Part of a small language model's weights.
Architecture: rotary positions, shifted keys.
Each number is 200 + 30 x the weight over its row's rms, rounded and kept within 0 to 999. Layers, rows and columns count from 0. The size before them is the row's rms in percent of the matrix's.

# o: layer 4 attention output (transposed), 192x192, rms 0.0791, rows 174-184, columns 64-127
# v: layer 4 attention value, 192x192, rms 0.0795, rows 175-184, columns 64-127
o174,092,192,198,176,218,166,204,177,230,157,233,190,237,226,184,197,221,193,236,178,247,126,203,238,146,169,236,166,228,195,186,239,160,158,201,216,192,189,202,167,237,225,220,233,238,213,189,165,179,184,172,166,193,232,254,182,217,179,173,170,216,249,197,181,240
v175,085,163,151,256,207,175,153,207,205,196,132,196,247,237,204,219,219,275,230,214,225,199,232,200,148,150,227,241,207,225,198,187,211,229,210,205,175,209,253,218,170,221,230,187,213,214,223,238,248,156,233,212,273,161,193,208,201,169,154,212,157,217,176,249,226
o175,082,195,181,217,175,202,204,217,201,186,242,161,170,221,189,176,142,227,161,199,238,227,220,175,188,232,246,158,155,223,167,184,209,198,263,202,175,197,240,184,158,212,232,223,229,239,159,207,202,228,161,191,228,166,245,199,186,208,202,209,244,179,196,206,236
v176,087,223,197,151,175,220,204,240,210,152,182,189,237,234,196,231,226,163,218,183,197,252,197,196,256,206,183,166,159,215,193,234,215,219,168,212,222,203,193,249,176,180,241,198,221,188,213,252,150,196,233,211,247,176,176,225,227,177,191,235,168,221,160,190,187
o176,090,196,208,223,219,195,246,255,201,232,196,181,159,151,161,186,235,216,209,170,222,186,222,200,155,232,230,201,174,211,170,190,219,234,200,179,178,172,248,172,180,244,219,235,198,220,210,217,126,258,184,195,189,151,191,220,202,203,197,212,217,192,196,225,155
v177,098,239,199,233,224,190,196,173,206,206,187,177,200,182,191,219,171,193,207,197,196,195,179,180,145,239,223,260,188,117,180,211,248,264,146,172,177,141,212,193,190,202,194,202,202,170,190,178,163,261,205,193,177,209,202,218,210,153,187,216,199,169,235,197,197
o177,095,195,191,190,182,234,248,186,160,263,204,251,195,168,184,195,257,211,171,175,191,183,217,266,269,173,199,198,217,193,229,189,231,192,229,173,197,169,170,226,163,220,223,192,232,228,203,167,175,199,185,282,202,170,154,199,193,191,182,182,190,201,212,189,195
v178,093,219,195,189,198,213,280,210,195,262,236,242,151,214,150,188,174,186,195,213,138,234,171,151,188,200,219,158,237,201,186,165,183,187,161,223,221,175,140,187,177,217,199,190,164,220,208,153,182,240,215,202,151,234,180,163,194,195,168,173,224,209,207,174,215
o178,093,165,190,178,203,220,211,191,203,189,174,211,193,180,269,190,200,179,214,239,212,231,199,205,260,212,133,258,244,163,216,164,227,200,192,187,231,188,158,251,241,165,204,133,201,184,267,223,221,211,210,225,219,206,189,265,195,207,207,204,205,195,202,215,176
v179,088,253,222,155,150,141,210,194,225,162,232,211,218,194,196,195,250,209,203,203,153,249,181,195,182,218,263,192,166,182,282,168,280,209,166,174,206,206,203,177,180,109,171,211,198,199,186,254,188,218,208,207,201,177,176,177,219,169,211,151,247,156,197,189,242
o179,087,170,196,197,170,190,183,202,200,239,204,200,180,201,209,221,191,184,275,208,261,159,222,233,236,163,211,178,210,205,175,229,156,230,219,171,196,142,245,186,143,242,162,162,252,198,190,214,186,220,181,227,219,193,124,193,205,268,189,143,224,200,206,196,140
v180,085,160,157,193,137,161,231,189,224,193,221,194,186,191,193,199,205,167,199,192,200,180,223,257,169,231,167,173,191,168,184,198,191,293,173,136,152,194,233,204,193,191,188,196,207,221,216,206,239,224,180,191,220,198,237,204,246,214,252,190,226,219,233,197,153
o180,085,220,209,191,188,200,178,218,177,219,208,224,201,255,198,208,221,197,190,196,205,235,190,183,266,190,197,210,241,194,240,190,217,193,195,217,246,198,240,257,169,218,160,234,113,210,191,179,176,158,213,125,177,206,221,228,183,208,141,205,225,162,182,203,209
v181,087,226,283,157,266,152,218,183,272,192,214,186,176,174,188,158,206,182,195,160,211,170,150,225,230,165,190,183,152,179,175,138,131,204,190,148,232,233,168,228,200,207,173,236,157,215,218,255,214,237,196,206,208,224,188,237,188,213,216,225,177,211,209,224,230
o181,088,166,212,186,218,208,190,221,277,222,189,207,223,228,224,199,191,202,261,218,159,237,158,188,195,179,157,187,238,191,166,202,187,176,166,207,198,179,205,160,195,199,178,173,167,204,189,149,215,190,258,258,192,234,159,199,207,193,208,193,154,198,221,157,141
v182,090,196,207,224,196,233,237,233,188,166,150,154,199,228,185,241,140,220,163,207,199,208,250,172,176,137,190,195,144,199,199,179,241,185,209,213,178,205,253,220,224,171,230,181,208,150,214,206,174,114,221,190,232,134,162,211,198,199,208,253,216,202,159,246,229
o182,094,247,175,238,179,219,173,199,209,184,202,190,175,189,156,146,195,188,206,129,234,220,212,203,206,271,220,220,203,214,183,200,141,199,222,184,253,160,152,172,195,204,195,212,208,232,187,198,208,216,162,198,249,179,234,231,186,187,172,205,151,220,204,244,191
v183,080,205,217,186,186,174,189,192,204,179,124,185,225,193,204,218,176,188,193,204,244,203,182,249,185,218,238,242,237,195,223,192,265,224,180,205,201,159,225,201,203,167,206,228,218,193,202,207,209,170,190,175,195,200,193,222,229,184,176,164,166,213,165,230,184
o183,084,208,225,165,166,175,231,184,176,250,224,192,207,202,152,209,184,145,156,186,243,187,207,177,261,244,228,171,178,207,175,171,143,194,251,157,178,191,202,217,216,220,176,251,189,200,231,175,180,214,162,176,178,218,212,246,167,227,190,224,206,197,197,207,192
v184,087,204,226,226,254,206,225,215,189,235,244,193,181,154,180,198,206,277,176,218,166,213,205,215,175,142,189,185,181,190,211,142,183,191,212,189,211,252,150,148,208,228,214,205,189,209,243,214,173,239,187,179,181,227,205,155,155,155,214,165,239,188,228,158,225
o184,087,140,199,227,214,219,161,151,216,188,179,177,202,188,270,215,203,202,245,239,205,199,200,193,170,163,180,195,230,181,186,231,184,229,149,258,192,171,183,209,166,183,193,143,207,238,185,164,233,204,244,192,201,218,173,168,207,208,211,170,193,176,205,147,179